Weights of a small transformer language model: 14 layers, width 160.
Each number is 128 + 24 x the weight over its row's rms, rounded and kept within 0 to 255. Layers, rows and columns count from 0. The size above them is the row's rms in percent of the matrix's.

# layer 10 attention output (transposed), 160x160, rms 0.0622, rows 134-143, columns 0-159
size [ 93  94  87  93  96  91 114  78  89  94]
[[110  89 137  74 125 129 118 124  22 124 139 138 165 123 142 154 128 152 106 109 179 158 147 145 121 132  96 140 118  91 157 137 115  96 125 109 125  87 171 111 137  93  96 123 131 135 142 147 146 123 100 131  77 124 135 117 139 154 158 138 115 113 142 122 150  96 185 151 115 133 139 131  98 103 155 121 109 143 126 155 133 132 130 108  81  87 168 156 131 139  90 135 102 137 122 133 153 106 133 158 176 130 113 117 125 146 135 103 122 111 128 131 132 164 159 100 131 135 149 143 122 200 126 162 131 166 129 116  96 132 149 100 127 121 102 109 133 138  90 118 115 155 129 116 147 117 149 122 138 130 147 166 135 123  92  89 101 119 149 151]
 [113 103 141 145 116 129 137 136 100 132 166 146 133 130 107  93 128 110 147 119 103 148 127 130 106 122 116 182 112 156 130 126 183  82 132 106 132 125 136 131 177 109 126 139 131 133 107 132 130 124 133 104 163 133 125 126 135 103 155 139  81 136 130 151 111 134 141  89 109 135 134 185 161 147 158  35 153 152 122 123 120 133 124 131  88 134 102 127 169 133 101 168 100 130 145 158 158 115 172 163 127 121 114 129 126 109 132 105 131  79 127 122 160 111 144 119 161 107 135 157 107 132 123 147 135 123 115 135  95 116 123 129 139 148  93 142 141 118 102  84 141  84 142 160 166  88  96 101 127 127  89 189 102 128 130 138 196 142 123 140]
 [177 129 149  91 160 159 144 104 156 165 133 106 203 136  77 118 129 130  98  91 129 101 163 117 119 127 151 117 153 129 147 104 119  79 126 117 111  90  89 156 101 131 137 115 103 131 117 138 166  46 137 151 105 101 178  91 134  92 112 183 105 106 141 117 115  86 125 113 184 124 130  85 122 152 160 143 161 126  99 142 115 148 154 136 109 134 113 138 131 134 139 122  93 137 150 156 125 114 156 128 134 108 140 130 144 146 119 164 141 141 109 173  95 123  92 155  88 149 122 107 139 101 119 127 107 123 144 131 120 149 162 157 113 142 116 129 140 104 162 132 121 145 143 109 134 107 141 130 143 116 106 102 141 144 127 140 120 110 135 139]
 [115 155 117 145 122 124 139 135  98 131 113  96  99 121 134 177 118 147 121 152 138 110 109 114 137 163 145  86  90 111 116 153  90 144 135 147 120 150 105 146  88 139 107 140 144  99 178 134 141 139 120 154 111 140 120 111 142 133 147 122 136 118  99 114 124 122 115 176 133  99 122 113 110 117 110 229 125 115 173 127 136 107 142 160 120  91 122 123 121 121 154 145 120 132 119 101 143 130 122 127 167 105 128 126 103 105 125 140 122 160 137 144 103 146 105 131 123 131  87 158 208 117 143 117 109 147 140 101 117 113 113  97 112 129 173  97  91 178 143 139  89 197 120 101 145 146 140 129 125 116 177  99 155 111 134 107  77 137 133 139]
 [152 141 119 142 133 107 151  75 113 111 105 130 132 119 120 135 123 152 120 121 160 128 102 146 129 143 156 113  78 136 147 118 127 128 132 134 118 173  73 117 117 147 141 117  79 135 141 149 175 110 132 175 120 136 109 113 147 143 115 127 165 124 109 114 166  72 117 169  93 117  91 147 130 137 136  89 125  96 105 122 158  84 177 147 138 106 114 148 136 147 123 103 139 155 122  73 115 165  90 149 124 143 117 105 111 120 132 140 123 155 134 110 124 134  62 121 127 163 157 105 141  84 149 143 112 145 141  74 113 129 108 133 139 164 134 127  90 156 148 146 148 122 103  85 131 144 145 157 179 115 153 140 121 114 122 160 147  84 117 165]
 [125 103 198 124 110 155 154 139 200 133 139 122 130 142  89 101 134 111 125 125  85 149 160 113 103 122 138 168 149 139 129 136 156  88 134 105 145 105 114 134 123 113 138 106 106 148 130 151 149  92 133 101 131 109 156 161 133 107 123 168  82 117 132 148  90 119 109 142 155 142 118 107 158 129 128  77 142 172 154  99 122 137 125 162  97 129  91 107 137 111 132 166  74 131 151 194 115 126 173 141 126 117 122 111 176 157  93 131 123 136 120 158 145 122 144 138 182 122 103 141 110 123 104 112 133  96 125 135  98 112 145 122  82 168 119 133 126 103 120  73 117 118 134 140 151 127 129 113 122 121 133 155 111 121 106 129 148 140  95 168]
 [129 132 119 136 115 143 114 106  61 120 143 111 157 146 145 139 130 132 142 134 150 124 102 117 120 146 102 103 133 122 133  83 135 163 149 116 151 107 155 183 107 193 120 124  98 110 118 110 119  99 119 139 124 122 123 180 111 158  79 106 148 130 145 114 122 114 173 116 139 148 118  73 113 146 104  89 121 160 111 118 131 121 120 122 161 170 122 195 169 119 150 133 150 138 122 121  98 100  96 106 114 108 153 127 159 132 139 113  95 131 117 124 135 116 124 148 103 141 115 106 113 117 116 142 131 139 147 140 130 150 135 146 162 107 118 194 189  72  94 145 128 134 129  91  92 104 137 152 139 117 146 127 128 138 161 169 158  95 106 105]
 [121 119 133 116 134 128  97 164 202 131 132 114 190 129 119 132 130 133 140 115 134  89 111 132 122 122 119 121 145 121 124 103 147  97 106 101 144 121 127 137 159 140 172 100 121 157  95 153 101 101 117 116 146 138 113 140 146 127 114 118 124  90 133 139 139 133 139 120 132 135 140 124 138 137 120  47 147 118 106  69 117 151 143  86 125 148 136 128 156 105 121 107 147 140 129 151 137 107 108 139  79 116 137 120 128 114 150  93 116  90 115 143 165 129 165 121 120 141 163  92  97 100  99 126 161 115 124 145 132 138 117 153 149 125 112 163 196 104  85 120 180 122 151 121 113  91 145 139 136 125  97 126 131 159 126 105 219 129 158 101]
 [104 141 107 150 123 127 136  87  87 129 118  89 148 133 138 125 143 151 154 161 159 155 125 120 136 131 109 129 118 117 141  92 121 155 136 139 129 133 179 149  63 165  91 124 114  91 138  94 139 126  98 179  97 119 137 144 146 158 104 106 160 141 110 117 142  86 129 106 155 140 113 129 131 141  69 156 127 119 127 146 123 137 187 129 167 125 138 160 139 158 105 160 195 121  89 102  99 123  93 109 175 119 117 139 111 125 153 113 133  92 135 117 103 110 118 111  88 146 135  95 126 139 113 136 123 132 138 136 169 144 140 135 166  94 142 168 131 107 111 124 107 172 141 130  83  97 107 161 127 128 152  85 110 118 143 163 137 124 108 112]
 [126 132 161 139 135 171 106 107 129 122 185 128 182 121  63 112 118 128 122 119 104 130 132 122  95 114 143 144 148 140 149  86 127  69 122 101 151 122 102 153 128  92 154 119 122 140 112 152 145  95 133  93 132 113 150 116 103 105 166 145  97 115 138 145  99 106 131 143 135 111 123 155 147 161 143  40 158 139 112 121  99 135 154 148  97 133  88 124 161 149 113 116  75 154 146 151 156  94 138 156 121 118 156 111 159 158  99 118 104 127 108 162 141 115 130 109 165 134 159 154 146 117 115 146 142 131 136 146  71 149 125 157  97 145 103 102 134 113  94  98 149 131 136 161 160 110 131 118  99 135 132 154 130 130 121 138 152 126 148 162]]
# layer 10 attention value, 160x160, rms 0.0633, rows 135-144, columns 0-159
size [ 88  88  92  93  92 111  86  89  87  95]
[[ 97 129 177 134 140 129 139 108 135 109 130 150 125 137 134 139 152 148 115 141 153  99 107 121 138 150 134 123 144 129 154 162 135 124 113 157 138 172 127 126 103 126 137 131 145 187  99 137 132 132 124 116 121 121 130 139 128 149  77 117  95 182 159 128 135 164 132 129 120 104 120 112  98 121 113 161 106 132 117 125 106 107 166 160 176 148 115 148  81 134  96  68 143 175 120 139 121 147  57 107 125 160 154 128 130 130 143 145 143 169 106 115  80 175 115  96 141 128 106  81 144 149 114 146 125 109 103 144 116 100  91 163 129 107  99 107 104 134 115 153 131 124 113  98  99 179 169 161 120 104 155  83 118 118  79 107 135 120 134 118]
 [131 105  78 104 141 131 130  94 145 121 133 113 160 127 187 153 116 102 112 143 154 129 172 136 114  89  93 120 133 131 124 135 122 157 100 162 151 179 141 101 146 116 107 107 147  38 154 149 124 107 117 106 136 104 122  90 140 121 145 124 133 116 110 176 151 145 149 164 117 138 150 120 102 172  90 108 128 113 107 114 113 116 120 106 123 125 135 120 114 106 141 138 108  97 160 113 126 121  99 117 145 113 103 158 163 116 121 109 144 142 122 119 129  88 105 161 121 156 160 133 106 140 126 112 111 130 133 124 170 118  56 115 154 172 215 117 137 138 113 131 129 131 129 123 116 104  75 107 114 104 141 133 115 142 145 152 142 115 139 112]
 [114 117 141  95  80  95 105 114 113 129 144 117 152 152  72 110 127  80 110 127 127 160 104 141 201 116 159 115 140 153 111  74 123 119 125 144 133  92 186 162 165 115 132 112 101 118 123 140 156 107 125 163 141 107 139 179 164 169 102 145 113 154 147 121 119  74 113  97 147 154 140 160 153  97 144 111 111 132  99 134 116 136  83  79 114 132 164 142 135 166 107 122 158 116  94 132 100 116 153 128 152 156 159 106 153 138 138 139 121 143 103 109 124 145 122 149 112 119 146  97 104 130 121 140 153 118 136 118 147 119 155 100 135 120 129 142 137 110 100 130 124 106 127 136 129 120 164 129 167 188 108 168 125 151 155 146 102 132 144 123]
 [109 154 145  85 113  73 129 140 142 167 145 104 131 117 113 130  81  67 107 128 131 111 157 118 157 123  73 156 146 148 126  96 170 135 132 148  98 114 197 165 131 113  99 148 157  94 129 136 103 124 122 131 143 104 134 142 177 151 104 162  98 157 123 150 129 119 127 123 184 128 139 125 130 129 102 124  96 125 133 138 109 156  93 105 122 146 128 157 111 101 110 162 136 123 148 185 127 113 163 119 124 151 157 121 158 164 136  94 126 147 114 119 119  88  99 114 141 157 144 164 108  99 126  97 160 103 163 147 153 131 161 132 130 120 144 151 105 130 101 112  98 113 142 124 171 111 116  93 105 164 101 133 142 120 142 145 128 130  95 136]
 [109 120 101 105 147 118 167  88 135 113 150 137 151 148 164 166 143 139 128 147 144 125  84 173 103 115 144 107 102 118 125 142 140 128 114 144 149 137 121 118 131 120  90 141 114 127  95 128 121 136 124 137 120 114  94  94 120 174 133 135  97 127 145 113 129 132 134 118  77 104 135 131 115 138 164 160 108 120  84 124 135 143 157 126 152 169 126 128 123 140 131 137 138 194 152 131  89 138  67 112 117 114 166 173 127  88 162 103 137 109 123 107  64  91  92 138 122 126 126 122 138 148 134 134 122 135 101 139 164 136  56 152 128 127 162 108 146 123 109 176 143 127 112 118  92 146 101 146 140 124 139 123 116  80  98 175 131 131 190 131]
 [150 117 101 131 194 158 131 191 134 139 123 145 110 118 150 130 117 167 127 113 135 124 138 166 123  89 117 140 147 107 127 134 121 104 108 102  98 127 113  85 120 109 134  87 122 191 140 146 124 121 181  87 114 174  91 114 122  81 156 127 135 125 136 167 122 135 112 136  97 118 123 110 122 147  83 145 141 133 192 122 120 125 142 147  97  98  85 104  96 134 109 108 130  75 152 122 103 134 166 142 138 116 104 145 131 109 179 148 146 111 117 140 109 161 138 141 154 150 135 189 129 134 144 117 130  83 137 134 132 162 131 123 123 144 151  90 105 155 133 119 106 155 153 166 144 121 132 122 109 115  91 158  99 114 106 148 137 141 105 118]
 [181 112  81 142 181 159 155 124 142  80 118 134  67  69 155 140 153 150 131 126 111 180 196 122  88  84 121 125 136 147 159 139  94 134 130 132 169 134  89 111  98 141 128 159  98 101 133 110 109 132 135 135 116 146 102 117  73 103 141 143 113 160 144 119 135 197 157 134 132 128 120 115 118 135 136 145 145 144 135 134 123 156 150 127 120  89  99 111  91 144 133 101 114 103 109 118 164 143 117 102 166  94 100 147 139 142 164 165 130 121 106 144 128 110 123 137 119 128 117 125 107 153 143 139  99 127  86 113  98 156 141 134 122 116 135 116  95 154 154 136 102 139 128 142 136 134 140 116  92 100 139 109 115  96 116 144 160 113 103 137]
 [146 145 173 149 154 166 128 184 142 128 110 144 106 125 102 121  70 140 105  88 135 139 171 153 113 123 101 133 124 168 112 137 147  99 131 122 120 131 145  99 156 107 136  78 151 183 130 120 124 151 130 114 111 147 103 101 141  71 152 120 117 137 111 142 116 157 147 187  90 116  99 117 102 145 114 117 102 143 158 137 116 104 107 156  82 164 125 118 115 113  93 108 100  85 117 131 101 135 170 148 112 135 115 133 132 139 100 129 109 132 134 128 128 183 116 160 176 160 157 161 133 113 133 110 158 151 160 108 109 158 152 109 131 142 111 126 115 140 136 117  84 131 135  91 155 129 149 132  78 148 100 139 116 134 129 124 131  80 105 146]
 [114  99  93  92 173  82 133 148 118  94 103 128 123 129 204 165 153 123 111 141 160 121 137 136 146 122 120 117 143 101 106 149 133 124  96 204 182 123 114 135 129 119 121 101 136  82 103 125 114 128 128 129 130 141 124 114 154 109  71 132 107 171 109 124 140 149 116 116 130 158 154 112 115 128 123 153 130 127  83  89 107 104 150 146 151 155 160 109  88 129 135 134 133 130 146 160 136 126  91 115 153 123 136 159 141  89 190  99 145 119  99 102  81 126  72 126 122  89 101  96 112 129 148 122 114 104 103 137 146 100 132 137 167 127 150 104 144 155 151 165 107 123 150 111 117 135 143 123 115 108 115  96 148 136 116 119 159 119 137 138]
 [151 118 135 132  95 107 116 175 123 121 110 117 151 112 145 108 144 151 161 160 120  94 104  61 139 121 174 105  89 107 120 109 114 144 125  99 144 132 148 152 154 156 114 120  98 155 110 128 142  94 141 180 121 179 150 136 143  95  88 158 158 128 106  65 118 117 137 144 125 132  93 161 113  78 108 134 144 138  88 142 109 124 135 152 134 124 145 132 105 156 141 102 167 138  87 170 112 102 100 132 148 145 114 138 153  64 131 100 146 138 115 101 158 141 148 133 128 114 107 100 124  89 112 152  96  90 156 127 109 115 165 124 129 135 138 101 134 135 152 154 151 140 151 118 142 153 170 142 161 138 132 118 134 165 144 145 125 149  99 103]]